config.yaml
n_head: 4
head_dim: 32
activation: "swiglu"
norm: "rmsnorm"
rope_fraction: 1.0
init: "trunc"
init_std_up: 0.0594
optimizer: "soap_variant"
grad_clip: 2.0
final_lr_fraction: 0.0
batch_tokens: 131072
Each number is 128 + 32 x the weight over its row's rms, rounded and kept within 0 to 255. Layers, rows and columns count from 0. Numbers have three digits each. The size before them is the row's rms in percent of the matrix's.

# layer 8 attention query, 128x128, rms 0.133, rows 0-63, columns 64-127
089:132112109147079097122130101113109168163160168163140078123103145141158096137103204131181120078137087107089130137115151143148064185152139135079098164133162080115086118166107165148122146160182181
070:133145117088187148157103135128195109121105107102117164134139123109127137134159113104124148164228132124137148156149140125060141153144146105109102138182163184132141103131087112098162084119080144
070:163119118097211098118096085172125123081104147121080155140194136080125172145152103121120168114223129120093136148081098068092132091141177116117084119182146136091120094199105121177153139125096124
077:163081094085085123092088127138155093090183135146121148141146100093160179096106135123141132155104169178148085154111109094136183106100080068110089108108198192107163100167160130126112126126107086
082:118149052160136125118174102122128172186113162131084167091163081105074138114121190159146110172132147113166148086152164112130118190161169143143151125193112098096150099169098114109119108097167110
102:109108121128162124097108134085182100218126115140130186140138109130111177062203141081153138126136157126185158136117077104112129108091138115128130157148098114064090168123103120172072154143089134
089:108096152066116180100157191153109131126129106111088154171129162133135040130146129135134075126082118181146120128056111119097161130108069143157105144179122105085119119181154142172083087139176131
082:179135102108094129153191095101097142126146144080086102139094149046115112133158113149181161119093133130124137114147103173162140129147139133083178092152143099140179080158132158126089134135103149
073:073115050167096168119137153126113118135158147111159097107112106102146105142119102147174116115160142162138202085147077118118169178092110132111170109109079116117094160118118191094155098090154198
076:170113156181075104105093122067133146107094154096127157136105154148104148126143195115103124125158183135123108165120128113085146114140212129128158146208157089101155099155141078165117106130148207
101:173143181107131087135056119194147174152151063135136062102156122161154126129075136077141126170134094116122103170114123125162121153109115165100070139089133158164163137157100175128080168208109142
093:132115120117139136122074129106147059156147084115133137136096086119152088112140115076120145111119141223070106066111186127139130167123091115148095161139117123154059111156136162169143196111156093
104:166105167133091100139133142113226145064114094174164078109116165166085151114100100197108109157111079137153122107186136094114097102125128159138148138083141108081157097122122097147082163173153095
098:093129144094138129124087098122057117113157152050086123135118112110067176122124119122153107143155151099112179093153140065173144143099178152085133133063119111128169133167128144130125161102094143
113:134117099080087214125133104096148142151137092087125116144158148168099102106098117146126162095053074155165115092153077144107092144094126146162143064162075101120122152108127112176160123168050149
097:082138115142142147144188101110115129116090133202141162159176168164084125070167179133158136108109113111123148165159078204097113140081095174110143124068110135096159179080125148083157095053080085
079:154075100125094160073070091117116088184132103131181156074157169135146110128112150124107127175073116134196071126108134130161075069160140118129177136102205108134073143128160154169109176090157134
079:082143182224114105090121154133122191032121183114092105153107136155118119156148109126131086124154134130147134142099148095081142152079090147132100129120126124079103125149147082133087074126174118
091:181127122145081115114123092118095181074163158125110114141111113156096141149103150140106114120138139136138114126086152118119136158120098155168126109134082144076144166100133086123090063129164158
087:162145113132129110090145131061057155153130097113148136165137158129148134116123141204085140161077134149162110139148098112115131160113060069128173126200148122153114094107115146131110056124153164
102:150118129102091087154090144103141090118091121137037157104094090166152193119124114118130076138208087113135092149133187126152113115126136150140087117106078149060192089123152098143070209121078106
100:137146157122156147101140101105055149036155129148128142136114131167141085172179155104102107115121111141108082127070160181056080132104138150094073106115144118099127138136087080099116171130099108
078:056154175144178152110123145185125173144102152182119113174126077065107135103138143078182167088136093134078155164101156118142120106101112180142126157154111145113114158137100121119135097153158108
086:134136156200109121078126111095113179113129223085140101147141117059110175171128148149138117178090138125069123153094114120151123088140136133087162095168139165119127106096111108046118094081180089
104:138053096100138152124132100140144155091137125125112139156137135139158143081080034132166090160137132145193107116140089099138095151097164089163174108108147098149119144155134136141093110105101076
090:135134054149110106127127100143108120140123078107073106140114099092132110093174103159089139099156086145117106115128163125148080202089127072144114133107076139154190099107100117129119064217130144
096:101150117151132196114122152121171129085101058090122149078155105190088182111109118109153122068183148157075142096066110141113130145150145134151026104186116112115117131153199086177113124171109172
095:170155107156131124126088141112140111126188152140081106091147152093138136175146098118093127136189131120154061120101139185172179166140099123107168156100091150085106087157096139083130129189105103
095:132182176176089146100106125184145214097037164189094142113082115142164126131132167150193125173141101116151130129163125125149113129075059159104206123158122181125140140144150175178150103153151133
093:163174076113106133115160204080092155136156128163094169183132124107108165082118140146170172102122130150103144102136165024150161121122137179158094146121160175108142135131182092111114121154115169
099:130125105047096111133088101164109144176113096180082104158081119177136149100101023109101079099165094122109182101134146136192145170102164152173162099103135139105127183088133152152103183109114118
094:120106106078141169123144127166171091146150096116071100090104143109132129053128094115134175093116097161094097139080127119127151136097163081107122074243085070141146118150127159089159166167106179
167:141113165120090142111124136169098146076072126194144082093140132131135119155141151134126128142159135093142105139077136133157128101182114145107157138111229152140137124119148124100118121129200099
104:165128161078111156164109126112113105079118133142085087114109169166106085177112113103136193103155124120131117154131108152180078144074137106100112089177093105163153097134127096101157149150150150
116:146100115123119162107107110139143143124127107075138170144152102138137129220101158172099056151227098080120142165122190082080129184115157182150134146078134131168098109113171115104138102150166111
081:172116151088153156127109140141139105128175133096120136130087158100141103204165122134069115126171102103143041170076147163093071077110211162136165119122129132156145102111111114087075181141084093
079:079169154173161141142126124134130118171097133160132112123146081083082138080091134069197207126144173145087183178182120123139162112195113134105110186115127143175118158129129172183164094126175093
098:117110172050066096127126184115179129087158135116092127161153126199116038075095144168115120150129143117129171084118180092128134198100088168166102161137105100158128073122147130066100139161114134
089:133121147180114124141155066146118163091190121077149104148133139094112130145148142118080154157140108108097070129113159126172135104114152112098200070120158151132140153115122096058140158167093136
088:049137121208120089123124136133129167132109118160159102111139096089109153116065125110179127168157151112061184126174134107119151145193104143154116115111145157064143203171092108182139100085143135
086:128147096112136126135134160166137147155034083175167104107149139066172106086082126120123153158124131116058162158100108087137182150154090130117065123151103154149110180100157112202129106159165140
092:068184186130119132116179097106114147155099128122166150086112151083077161111101099088110152121107186125175120149135174125151087143153162143113125152160117135115160142112148131120150056137149071
098:178131047133092143109101107151102151145149141150120151122153119100135113131108171182091118107142180172151131097187143132151165148166105085092099125154121139163092124154085194175074095093134151
094:024088161145146116159134090106127088129097159190110119100180132111086094066137160113121154106166124120138150178109088116093074119116113163168042154106135088069137131179092117151131171056130127
102:181169113154172192106092145118121152139082132179121119170142140146119171122168100115159113190099121158062137116163143091136153147114178182133128177094157147162173145156148142168136166190090148
105:131128170119112166126137051153058103153098146113090148091183118137127134172145154158151132117148085174161174159113131165171143156119126130104155182136117125089145125127188101140156113108134158
097:099168139161123084142118127148102133119132111179091136085114083067091131071099100143160163167162136124124116128099146140151150133110094146103132037092121124137166081122109122027117176115114144
098:126109165153186130108153088081180074109129138088151159147130152099117231142161099111143125126104197147126150109116144079110072103130154067071045146110167183168165114145178128160146145113158114
149:152168175160108113142107129124114135122111178108146095103127178127112126169133174106116089114107139119148053135125101130071123181212107144109182132064121156124171120185117151139172088131144168
090:158148183139189147122089088129112088147153066070127113109101143146129095143145097127094128173152141095128068125087140192106122131124154164188112114120111100165123088172148125117120105139179119
107:084148093097124101151101160130116068173132122122100090142074059126123120048109099027193170122109174109141174093104095129106137113164094184141146144166130111131144158137081145170152153092140140
074:124100128149179174119110189150101104147208120079112086153076016113149053106138097085141112163169147095176144100120116159111182143123120192186149165145147106116071172154090125186113107167184074
090:147155145081116096139190119129123151150092136125146165115197113083107178124144152106127153144071152146090115131172074138166157130174126077016136113114137147119141177119153188144147083117118135
079:026170134134170106120156122172114136120077129169186118104165101096094148076082132079159213121069149141114180158214129105120140175186156148113129171101157167134145179100125151166141084110159108
073:122109084118111131068118111119079065103164127100149166155141175150167156125131146214144101114085117197162162056085163166101139150101123090090125136145136159159068158128112099114136138100159105
085:178165126186150091093144124118159156130094138118147156143145179111167198129191077166107120128158174092150129182070105154153154120133073124002077123096086146130116159129163128135142167104111084
081:079129163174181152113142146102129103140157160139158130150114134059140145081146112118159186123115146194121136155141095151159124090155121122054115183100061152122155109133147135124180095123180088
096:167082056157119113096129186125123103168166137050117111131118161111170161110185113129136065125099149151136094110118133130154140101086105097155158131198127072133079138152141127138118109165075165
094:135101167095129168110119172107103070133133119154116106159106124115132114132135116081105161109135123199111107137032170105158101117083144115159111115146108130074112155115164104176166116160138080
106:129114107157190139114079106136103101092140173111129120133136093147110165141109121127108137078157145166094104120103137146131106096181188123110078075189136085153109094161138164100098110055114178
100:137167129132117116129180117110134152138126131087133152149091163161117102099090095188082132101168097158105183115149143155147167172181146089137108058080072098138133132142152165134169157100100163
092:146123124126068161135126125099175083111137142152143131106133157139194127159099008152133130131114158157144126093126142159075186098163161093116111121124106103116121124132135132130198140090097145
108:161074108133136125082154094098136200104128141182134143115119116172128168088110116139158095131187154148178160138174146115130099157126178145152245129109086106059111127164135087112147081146141059
103:070155107102131080075103126126135157116059178162097115073043139096150161124144169176092114154105135134139207114126062122099168151079161113116127158078067153124148117102181162119163181122138137
# layer 8 attention key, 128x128, rms 0.13, rows 0-63, columns 64-127
079:157135174197158093116108171147162070068149136110097150088115082172138094138154073144124114117161157135155085061089126089178162137112207123203180102157109135112149118131149077115119137131115113
059:090136145149176154135079131094130128190155143146137131092154106125109126120119102105161142115039159119187156099122117079105112080146122174140152088077069116156171157119169180164073146175137122
075:085138117122131188163066127071143097136179143186144127092103128097161109131096107138100172130076129094079111035125165126123126162120126169177101119123051119152100093140095152147105127134144108
081:142134169127181150143085157081175094172124098130142146094104150166092136092097147125148103139109117150133103082112153130104084182111134220146125098118098159135076109117119101134116150127197114
089:109137110153115175135105166137082183093158142125118157112130130171141098111085126158126156151105162199123156141129143137154149147104126087180161113121121121115106144162130069076100142075127145
095:126133144167131094107096094144148188138124076147069106110191094120154163170122099122147184160208116101136144152151165104107148106134142186111138151067168169083159121122135070065135137130118096
096:108134178103089135147148116143108064121178128103140125098076123115122128155125170157088152097085117145147072108129192137181105120145121162144123130144064111183091167087074151177141132100108116
095:115106116133094109120164145143146134106133132136085115064154108108127183134151116124209115167141168117155146131128110124111185142105132095161133200066201154171153075140154095141136150178128158
095:107127103127091130099123114109153118151169161088159114112136151095148148196087141094164121060070190163182133079110143131118138098193084125122137050121096091193125182101107157158103150107142167
090:140147133170099064127125107075235091156114122135130165141156146101075114153148135164097123148142103087128143185103139127121119144124163119173145255116139146111141102182126108167108116130113126
085:169090161073182205178097141189082136104099079152140143114102122125122127130122084162112128113136133088128111158107120122184144148125162143090097098111098126072075140121174133118106106107121135
098:154147100187133089094146094140176107091141119135107156139100151108161155129131110115153057165144181112188132116119126177145165174121209089145160177167150166113126110176140082098102115187088166
099:124160151121141116160171151140141087041151097099187105156074192153131103142147088156145132149139080148098096126098111164079193133087100098160092098090140191126143138057121101101178133172187078
096:105192070108166157213075147141106108132132176116142125140110037143100138154067113092139178165139110155174157140181128106156153170121079161156152104073051130136125167149111141079145112134120165
091:149193096147173147175111150179146106036114101095168150109117123168160159192169117182092113113176161178104110112152192165090113137158144082123069119171079136181087118095102149105116119104133144
099:117118171156137139153178103122129136171081112122109164118127105135099074139192113184057131097099068139194214116099140128129122093154129080099123151138084149106112134115178116179116144124095149
088:131134166094106102136177125085179144109104108127122088137103076147087165128121101134104072118196089084099128117105139157148179139133147134120137135180130116142154151168119148101125145176082186
076:193093151131113110106136168153137105062106134126177170129121106194111153138123128138080136171168138130133146158035160123094150144145169090186127133108147163098178111158138120111135146140082103
080:161084177108162143069122151133176135044112116150136170162121172181144110154164128061138144165190154092060106136076174143017114115116102134164135118144092139103115095162123087125084146150122155
081:170091111100095183127104152150130128106106130145091186116105113191130186155215142096123085163125183138164110080075163145090141200149105115141157084090108167088128117142165125094104101184131137
085:147140068154084171048106138158127155163108162129070123151137092155161167100115176160088082143111107092193149108168122123086119165115119116115165100112116105096141106219088138185116089112177165
085:102089142110157106141158155146108138053119132095093156156162146194125088103178129152163120120186105097083121163116119167090140194102141174238102168133112097100099145143136059131116123113109115
079:123152173097121157118100135151073130098153114115168069089153144054116099115060098123141095101086131164116093125127168078155150080138111115151137109162066126166131194141126170129166142158152130
089:099158112144153103126057142189157132143151138136099119142134128145136128099109082094107215107158133131140135127253141169100139091143135123122119116148148075108141081171095170164151141059172140
086:121178075103106114122191164057154090117086129154096138160079088081109147101131166119156130139138133122089123155147126091131105186075138122179174136126143109111140121136127135056230144099140190
108:151177170097105091145115126167105155132106125145143072064113131159115138152123205126090056149179123124201146119165089131169136158164143172081176136120068129123151113136149149128119078157132080
103:140086172138111129139166127047161098130099156186117143174054100116070137137154104162144154145145109115080123095181129110162162090187105151129164129129089096135110128124074126184138114112099137
090:106108076084089106116178090143110129135120152104098168121146150047112125130077093146098054096151106121095146081082157166139197175089196201126175159114128093119129139147123193098152125119140165
095:118092108109163113134108110140169142207109114153134114116062122088135116090113174154160119166146105098175081147169103112185206144155044113149101145086107116128072154099126103125138078157157106
095:134149124086141091160115182116115096119158126154097133157035137146085091146073113084110124137077091090071124096076117123093173144099094120136081114098099135138103066108140129086178120117151105
101:116105099189200055126108117200150101137130141110141120156125123090151108184210141153114166186132158163131100131149147104090127133118156114117130204133165134121125118113124156151076149174153101
102:140085058108131122120151156148134126158192148128123082107174132151120130144078097109156150099154150173177101125166164160142196179062139143131110110118184141158156136129153124121182138108086077
133:162099114065148080131151157151086085164178184092124144188136129113101116082095151134101163141125108132150127096150108138173119134127102079125140127158100092116112100127068162099168134091110137
112:110126122134200116138125143098146142222097140154111152099134123088142112104112169063130159116139169099154102148138126104095188138127112135172083094122114144098098148129095121119139138117165071
082:109142181139086106117098121147152102102133121122116094111138198119167139093095109074098194170128078125081042116072119154112175139059121121178105172147159117123189080130138069073120100125130131
105:106130107185081126079104127150142137085153115138135126149064090143152116129099131132069131163158104124100096144102120110149159165078120141176133130083145138152137104187146134124112116143171099
067:135146113106132128195158060097096121208149150087167096101124168120118080144136141130169141181111120137121109120212110106157127074166135127104194097145092133157098179106078187154168145124151109
082:203119095119168169125152132068165121098121095108088176086101157112103135175088133202165131094127151113125193124070146116107092057178101110124151093136168104101119109149092113133175129124119193
069:129152143114109132085091163143187103078158139085101146135113155178196163086126106149100112147183092102111089178097130149121140153074158159168093247118126102144170071152179069102096100149119092
091:029135194165144121150107099121180094160152136132133118134151100147102124115061133163114192081087076168143170085151130120084137143101126144184132107127170124127112090099158149147113146108109114
088:109155110171132114165116108154115133114102096169196084050135084106126143090090129094159097131139166123114178189147128112129099111189119149116105111176129138134127156126115129168135115138185201
109:123077185088176114148127111102142145087111097194148169192141104122115105120091162150102151147122080123075145145113107149111125110170155103140071147146195159072098092154064163165126104086153123
119:184101113140133128099148110128163119153151108147116169140142139159107109114158140178116101104112199125170156094143143077132121160157102119142154086132130100122053138149058166122087144126128139
139:103143161118152165141138177090091102142104187154098133123121140140054085108131209104108138098128119079114127139134078116106100136122092165159117145075085106101116157151105079112170129103140140
133:171135152144173143127087122118121134134098082174079115105153094148119135151156104085183134130095120158094139101142103103080129108150146154145142185096152110128154134169175119195128136185106175
127:098177172151134163158076072142099174131085139123114147098126143106135088148106160165161198126097089145098134142174113160106141111148159093115157143151156172117162145154163084172125108090096170
132:126158132124141130163123136124085107134159109127046094108133083072158120084119131129186148135107105119105099131107114112140172093075101127165163090111165176120192110091108104077153173176098158
122:120098124163137113101127166103171102100104142113123115161130149115108193152145114132138145120092182126090106113126125081088098073101151091077121138084162185156116106153184142208108154107090128
137:107077140152126109097138109165143138136151119158171123062174172136164091148111147112185103163128112119179170182150170058054141113151163124117117181120124116137167130130091100155071163152111065
128:163096127134109099105107075146099116141156109120080089142109141119147126090071165201127153118154048098119100111112138113136155145130131126155122139108120149127136087121091065125126139149156061
075:195147147147144137108172190151132154083087169134123220123090112129179162162156131157131072074158083106164146163091160115132067135118128100055115093135119097130182099132138145110099107153124120
086:178140148123089116182162157093122139104117106182148153116158176136121105164137223113160121116174127078120114160094165178148057045168161096075148157132112162147144088150109137104118150168124137
074:102169141125111100135136062148144113196169134099168115141135096100128115138113080135129162152164153139128156159192030140181228156100123141141113194160092128159103153098159112148150150112114084
083:126111062142140129181179053130180076206116098180146133116104175138144158125097105117159132167061144196105221127121109073140122121141132069063089110205151126087090098081132151137173131095156172
078:156173111101141101141212152152126127101166162105132105126165119092081119082150178120112101121164106084108119166146110178147140101145154113134194069133113133145163196126133114068141139144119130
087:115154132128128147130101150123159131101152192125123161102107103119138164111120100110097094167152193042119121169108095159126192184093093130125067148173048137123111155157125084132174144124121104
071:162119126143078117073111149134145146114097015198137106097067157089184152162092114187109156101098123093136120157104102132110111062161114109115105175185118152119125140104166093130128098158142125
099:146137112134070097108132143134123120092138155126098122124076171126110137155136171126056121112116170059150115150090092141116083136063144143096177183117153118160183085130224071135142078160114123
116:122104106101136163095131166138081111155152105148131125165135107081108134107144111123091146120114196155128123095153122138157177157153116084147127061159098150166096179101103182150098135122122135
146:141135106145147149156129140123091104120120187128118140149108109101119113166100158106106165044124145197094119150145122124169110089164117092111079099167101055136094108166094168134114133038108198
135:149162067120151163164138163137136170124145095092138128188159144203147139144120129163126108081088116151146180112144137127157129181139128160087167083150126120155134164116150211131149141145058185
142:167145143140198160175142146115162153107153118118122185132108205156189174180089088187174182128093132112134113101129141120072168130132168100068143105156159094121099165126136123079185107154067150
143:174083140134098197110139159077176186134132163152088136105086139162157180092067135191209132132179121173138138157142079084145146144140172118104175144100092135100126127133117107099154060149114087
119:069114097106134117086146103091156066131081167145146130125061181071108162159151165086074154139066128134160175091147118147168088169108120130083093131049082112140187142125146175118138174085110112
# layer 8 attention value, 128x128, rms 0.139, rows 0-42, columns 64-127
104:160120098150167140156165136086073062131128079086165150108127153088175114152077108160155078117093165123126147108129123106112175105142049102143146155140169093150122108116184164162119074163119142
094:170145104161187132093197185156213113147140078124132102147202145143104127135128100141195110134160085136130113132116142093161184149163107076122130102161095084156106147190138133163163144120158148
113:126180086108162132107084145147139200171105096162171117103128143141174162093127144088134182136189057138163120136183055154134153132111099151064093123074164120125157175176101100151167100089109097
102:078175126177198092117122100155124091110174198170181109117109139081132090144123114154142139057144067084121127168108109192155144150149116133113126116111143145120171163118086072106084180168151146
095:128122170084185114104133114113071118127094170135128097143151127114127125153143122101158119129148149073151126128098116108140194086157074092110159096158097144134137087151129218173062044172115196
096:156130146210040149135172114108104126119161135131124176156099144201152161189092103141057082168035164132102103106092134133153169102121093132148119152126141109102153145079150175159103125132127191
102:141115108111135078176165151148122127092100103137120123070156135112141160130149120110177124087179145151166106064103126103062126089108181111075112089182097137086077128112153071144153195108131126
088:158160127178106042115156114131123099110141170148193198121139086146135159172087143166142105139077141103143103155157184111144125076152158184169106142085091173128123128101096196098218102117151108
088:133083118133111110151158062110129116111127168110123099077197081118125101126121133094132087109095144074096149142132117114148140148061077095099168128107092080155071123187130177150084129158068153
109:082085220161105150103172145130175125086078093116140123135072160124081133130090100158150135100133121090147083182150131116164094168135148158133177115098158129108116155139120176135118105131101109
104:133099107170107078177105062182146069151136102164171078111142130139057108051088168180225130185104159128125142091185164111068108113177104123080113139145141091159093153115146163146181138136093151
096:117092077137076078166123132096104134134125096162104085156087122133107104146217139129105149172085175191173129117141133089126109109113119142135158114126104098093121144169135144190167150100094104
107:071059109115087120055175132088112120090124138121083157151118145140151082075133129119115106038109112101106154084109179120143123144107145122081120097128059109132100104174156181182101093115092159
097:120143159133164108128100166086146143099168171143158098109169096126104126086121149091155110096191161130152109151100148143151107185098112148120061122132175114156140131100174169150128097118149173
098:082072121185140147121120122150117131085125163148114127069109108127115081123073100099108131106139141159178146185157125132094108167147104134134061121156114125125160171173119152180095086140068099
087:167076095104155169093103178125121124078148159120145115090132138139156096133142124139120122127176151145143057145140130134127093084092096102153084098106099092147064128116111134158112121190162092
093:160103156133151111100139109049119054128183145131161170080061122182111147083141113192052142156068095123117122108112135120136126086097117159110098112122131106235131133205126095124094106114118122
109:078139100156097111139093127120074162247149109118116129088163071146171157156116131083176149152191109177137118158183181113118154165097122126097122143116153096100148137173058124094139159115088067
102:159104114172130135112139112085135035134101117129152150113116170096116089077060142128128171095114154153146080099109211056131135162076111119087135152179077122120191131139163146118141166062122158
094:120094176101127169065168127134138127109132096136089156167091188158137134101117136125161142179111130083109119112203049157133148147167120159168155123152133145059162137183171129085160117131160131
090:160135144172122189182069104086099145148159143137148110183091153106115128124093136095107144130141177137146085126151076083167194146084117159127080138107097120121107160131134115103170150181140108
115:102066135127182095194077098096070120108136122120169147144070120100073082086109164163136082120110111150104061129090135110072104128125122156149164120094102144159106165065113100143085087096110158
108:155151091083114169076086163102107118092179124144144123130123120178177157178119148119095125129147147138183126110114157079094197142167163148109056131151091155213164194103146113103136066120140095
106:101088133143143054114112158096091158036115130068133070127172137138131153094154139103089096031110181124183144098144171150145173130167113100138204133118104082108127104106102135101042118120102112
097:093136114146164120195087123110100123086110063134133114088101115140105085120169132165099088073162084128159138111123116093121129157093168145104133129141133110174085145150158131099121190148123124
104:094135099130114126109149121117184109121176128149092090128140116120108107098121138097111149119087150150114109202129172074145133102125148064230118100152116189140150129111142060128084134131129109
098:152132119109137122139079082104102120095167097072100151075152133200138146110102150200102141050104141145104123200104130084139130134163096101129135149113132143110097118122186177160080047134134100
105:133132182129186097140154119091135184136133151121131129119075136130158141120092157170110139092157068044109187223095165101140093106090129133117121131135131105137106132168126146123092078148158072
093:168118072050093186094120094141144076085173134123119160157079187143150111158127155130135124143093135168096123193069050170153138107170101105119178151142137178083157155152145141130097127143123121
113:137146149102133123185120145130171124093255091127146151142134125142108106140159188068118112095143138141185133062115154113072111122169114123151120141086125159138116094077113081138116155096160212
105:138100168150089044126161079115102115132082088105102157102131148137109141088150124138118095131153110125197179118141148065143085090136123180099169142179150141123163121122159120135155142107126165
096:128139042137163102113113114119138094183109178124168086146081125152169116118112120133192165139134134136125077169120132128100116134156123151109096121169176143060102130192123094117157125138132200
112:081147122169116140105082184199151133176189132094139138096120096121148097092124107206094071139086158155104150102127097162090187114104095071129141152096108076143124150159116093140115122141136135
104:064162162100085120097200101090091174135073129120143126148134068095141131134176101113128133139122161170110140163142172125179053093087133138109128080126104155131155136121100089128064163128142104
111:191147159150134157178096051066123112096125110104095070116156130172102112048167132153133099115105074123136085136143104117124098099153107094115119138115119186110149162137095135093137176172140097
116:188146101134087101128121162141131140063111129070189136202089121190134085099146113093067131126139144151123214070156142180150109086088116113184107161145098125175098141122104113112105168123102148
104:131176110111165095134077143113146107099146118148122124088121080197105100122127128130126109111073130118120155111098124069114093121097182077128184144145120215143052118121158097104137087096118129
108:095070117122108141082134139177112056187163159146126158139136156130117108113152118151122119121106138136119128152092090110066102121098121168151062098168137142119102161112142144104100136172058143
107:154189139182214129141168130104201104139107113083133120132115123075134089118126179106114133093126126158158103144119179092109156138097077104138094094124143101153087156127080177117129105184132138
104:129134121113122121162042129147161101120123108140098087101101122117153107164094079114101163112095106058134138102140097161075177058103062146088182130112150084085073116113119158119167078127160100
113:155101141164159132150135099113130115129203100050115120119103138102147140142103172182138179098084099072098135148136119143069104052120078145135027117157121132126073182136131137087084131080137134
098:063117127056044084055146138138157216148115074156148176131121133139093124117160102112163176101105150150052129126128144133127138102143138160073112146185118120179178145160138080136137103112093115
090:169163101200130069116135208153136090129192089131137116132140058093138149080154106130161081065109112172110152123183111143135077107160082117166140182142109139086128167164113175151103121088096083
# layer 8 attention output (transposed), 128x128, rms 0.312, rows 0-42, columns 64-127
109:127089135163094140102143147119111098103142123136127109112106096080174116149134095054169114168144127148068121113104105126120113051147143146133103116124119155119157100108142101064119131161152091
088:140121178187157150155068131077116118207159159146119088087114181092114138141092136132145134162165171106141135118159127142113163135117158145156147088149143163134118149122127108137128108133102123
111:082134132142131129107127149105075206174138134161111118111134076196084088091164167169128143152166128098141146152180095081133116176130109175195153119089104123108132151150076129119129108182144122
105:073129131076109167125161149169064138119172101124127139147145094107136051117132135133097149148169107149130163082138141176084143150133184133113195090123144103147087137141068148086105148153126048
099:160162114118112088168167107138086136124116043108122118157161100122147116124128097063130150140173084106161064105130099127118129111135118128118167069105142114129176099119105112139116139127099138
099:143125165153169150109176094148141143144114108106102101121090126115155134067194086199135128156081099112139100144093110108094118124113127065063160172161149153145134078116165082148115073164108065
099:151113070116126150063092153116154157086152180131085067139133161101109136136130051151094101168153196150130133126131140131213169166074166123137151040095127106096113123141113150119104081089171141
085:148119120110141158144132133101142135118107115113118108112200140132171088126188150079148139120200160056179062207129110157138099151157143083069165245198171156136108134177091140136088142126146127
090:147160080147064129108141164183077181164116124059164140171115118125114125070114069155123160110148109138161176093161096120170126138089110170131141074140138134104189182099126105089126086079152097
106:156168135141168156151144177099136156186137120104143199123184153137133121127098144132115189113151094133109146181141081153119113140194149146088100148178045103094123149157097108118181147122108121
108:134124145172133140179114098116149086162156144122163128103128087108120149017104065097137108167145148101143131158140122087198143116132132152129149129134155119118166148113132131131141100133125140
099:093078097141137079106200128096131104105125127120087149132117115133128183100124132158084088109093191090111088115073115120081093124106051123166131089146092087126142126126115068106183141119124132
113:132117060111120128117111106103130094146159089094170192216142158157187160103139113162152103162140132172163156142076138177124145107166083109173137113139133103166106153114108109146139127045119174
094:139120110165109112134061166165145072162146090188123152154109143069152078127099142133085132114079176100188176154118148165156126207146136148129092097088123145134107139116078132143105075107158112
102:091166148126137146103177152103125147156160118167123129168124108182166141154076146121149099130188123141090127163088108122111165120124155153167106102161060094128086143124112126130144060127216098
092:147102156110064120142090125138109160091117105163085185115092163194140151160130134176132078101153142080187142122072114099125151176109098111130116048162136141116125098095110077064044083090150113
096:121173155095159145120105100156128098130154165138130140166116089174153127107152169141108137093163135120079088158123178108167121124136149110104078152255127082102094156126121121121073138100098106
114:069145196124153144137119145154151125118129114203163123105176093148068176099150123107171112152182098082091136159141121131154141087075138140088102080024164167142127161047102080111159155144122112
100:119140184173152080067078112193114107130108104090082093093118076095165145095116115101098082137137145154134097129087118139123123090118096109150118142195133096121083130136099129192130137126130087
105:099138102151167154108109084113187119131054181156144139143097152153125140153112138132122173133130101164145192151172099086101137079094171192130140163081132115124108123144129113059116208131117133
097:061157125108193162127134115123138139097088101158125105108105108038085133110132149125118153119103121126098189170134096119132147106120116173146131162101139111131121126162090143054122100081218094
108:117115119150131154158141106118115113107128132144110135133132119125101120168181144091121148028089135171122099131145174125152127083116130079114146079194116087160106126126144189135157158096135141
108:178121173134139111095106109162134152062129129151112178129125109153128178133131122107112089125165143095110162165134166094112139137142130141216137192113120136163108130158092095156103114125156093
103:142143110082101135125165116146104113142143126102132115154087148083096114165144137181096185090125111110133147113127130100144138086123086107095121113129104151167067188079126158131137097122162175
095:081122159099146129124160132115158104143147175144134118121121156155083040114168139093105128175135123099151103130114177135173203140174053079182116179110156121104147127075093091105180146072168106
105:138104078159136117078148137055162103142108122130148158121077147130079158138187130103098065172128163134126107080103094095109135126134129109103117208124121111087117157108132132173135124118191146
090:171123127130091134089132117112138156134126118181167179109094129176159142059117125151096099114129103142167066122156115163154110179163113092152122195153050111118106147128071174143166126144057081
108:081119131145136206126152099136105119077068132138141112163169129217150069108145186110055099089205114150133124159156100162120076120108101118144108163137102139119083112117129154131145103045153111
099:187076146074085133086171103107111176121057137193127176151092163130168145091176141163115110134067114107079137103155081127106085102122165127123084142083110106106138102149131145113141150114106147
111:141149146135162098120111140149131031124189110108135175118083101131152153102145114096087134125145137178113077116106153145132133127121131114129122110155133122149145050128081149056130135092147122
100:158163142119141119148142134096178112114100081147097090056128143133169135085112136110181086214133097140160078104181134080158103160108137111178142123175146101097152106103141095120109136132092207
097:151067111130130127158131146161147081178094134147106101082153134170139104095078097109191119121163178153126202107174086075147133181145118131080123111164133083179147131188114204150092156122153140
104:131057158129101154120035113095188125104128110144057110125124186135159106176143155100141187164214132133138094138127141140186136127136151147080122115076085172135145091129122201136135126110144168
102:164122110130179143186115103119152108141103130179084157115109138167135157068095121128125071077153097149101127096118164178107120164176128106188146199087111070106157090169135167155111122141110170
106:130103123167090140104136126141112109154123117148130198127186153109187125170106114128223123150140065180116120140102151166068112088129142076137134097153126145101147119144167060108087132155160100
105:072161145100158117109102152163103067098105119183122044081112107133125134196088097130147114135132102157085103116104101125140130192025129088121115135140156128098181117154147105134124080148181160
093:094197131135174128129177162140144113175205122112088170136161149092109072104147131109119095157144156094150145134121082142147140112122113140125093118150097116096140156159147100152112123143177124
099:148101136101118158126122116110152196121143102126148113143147080129144134200113174149154152122142148092116069113142113130091157141126112128163117152100085149143158117114102119152154105110122133
097:077104101094064179078123110099092193090097128136149105101171088141143175095146095142170082204085069122159121116125124092103125139142088167180183184123139130095137160131137106102158153107112155
100:129145143115171152159143145125179184153186104126120134188108159207135110121137133119144098164129178122116108177150150056110090199060174120169105126178128155128107163119083114142110069156155130
093:122122136121150096130135120081113172140112080170106144101153119113169163074151130096176101165090131153152068100112122143136129137123165117108189194109142103136141159106132064163193146161116121
092:164131172200149157127143119093197096195155155074166124129100146191168180137106122084104131117116128137134169167098097131124131132150159112180103168101145121082120197132098145154150167133097137
085:052088156096131140128096088165151108081114180139118119150150136131106080172086183121090130168079093158140144103077159150156093139123091152095129089083176136129088142125161154103139139143114182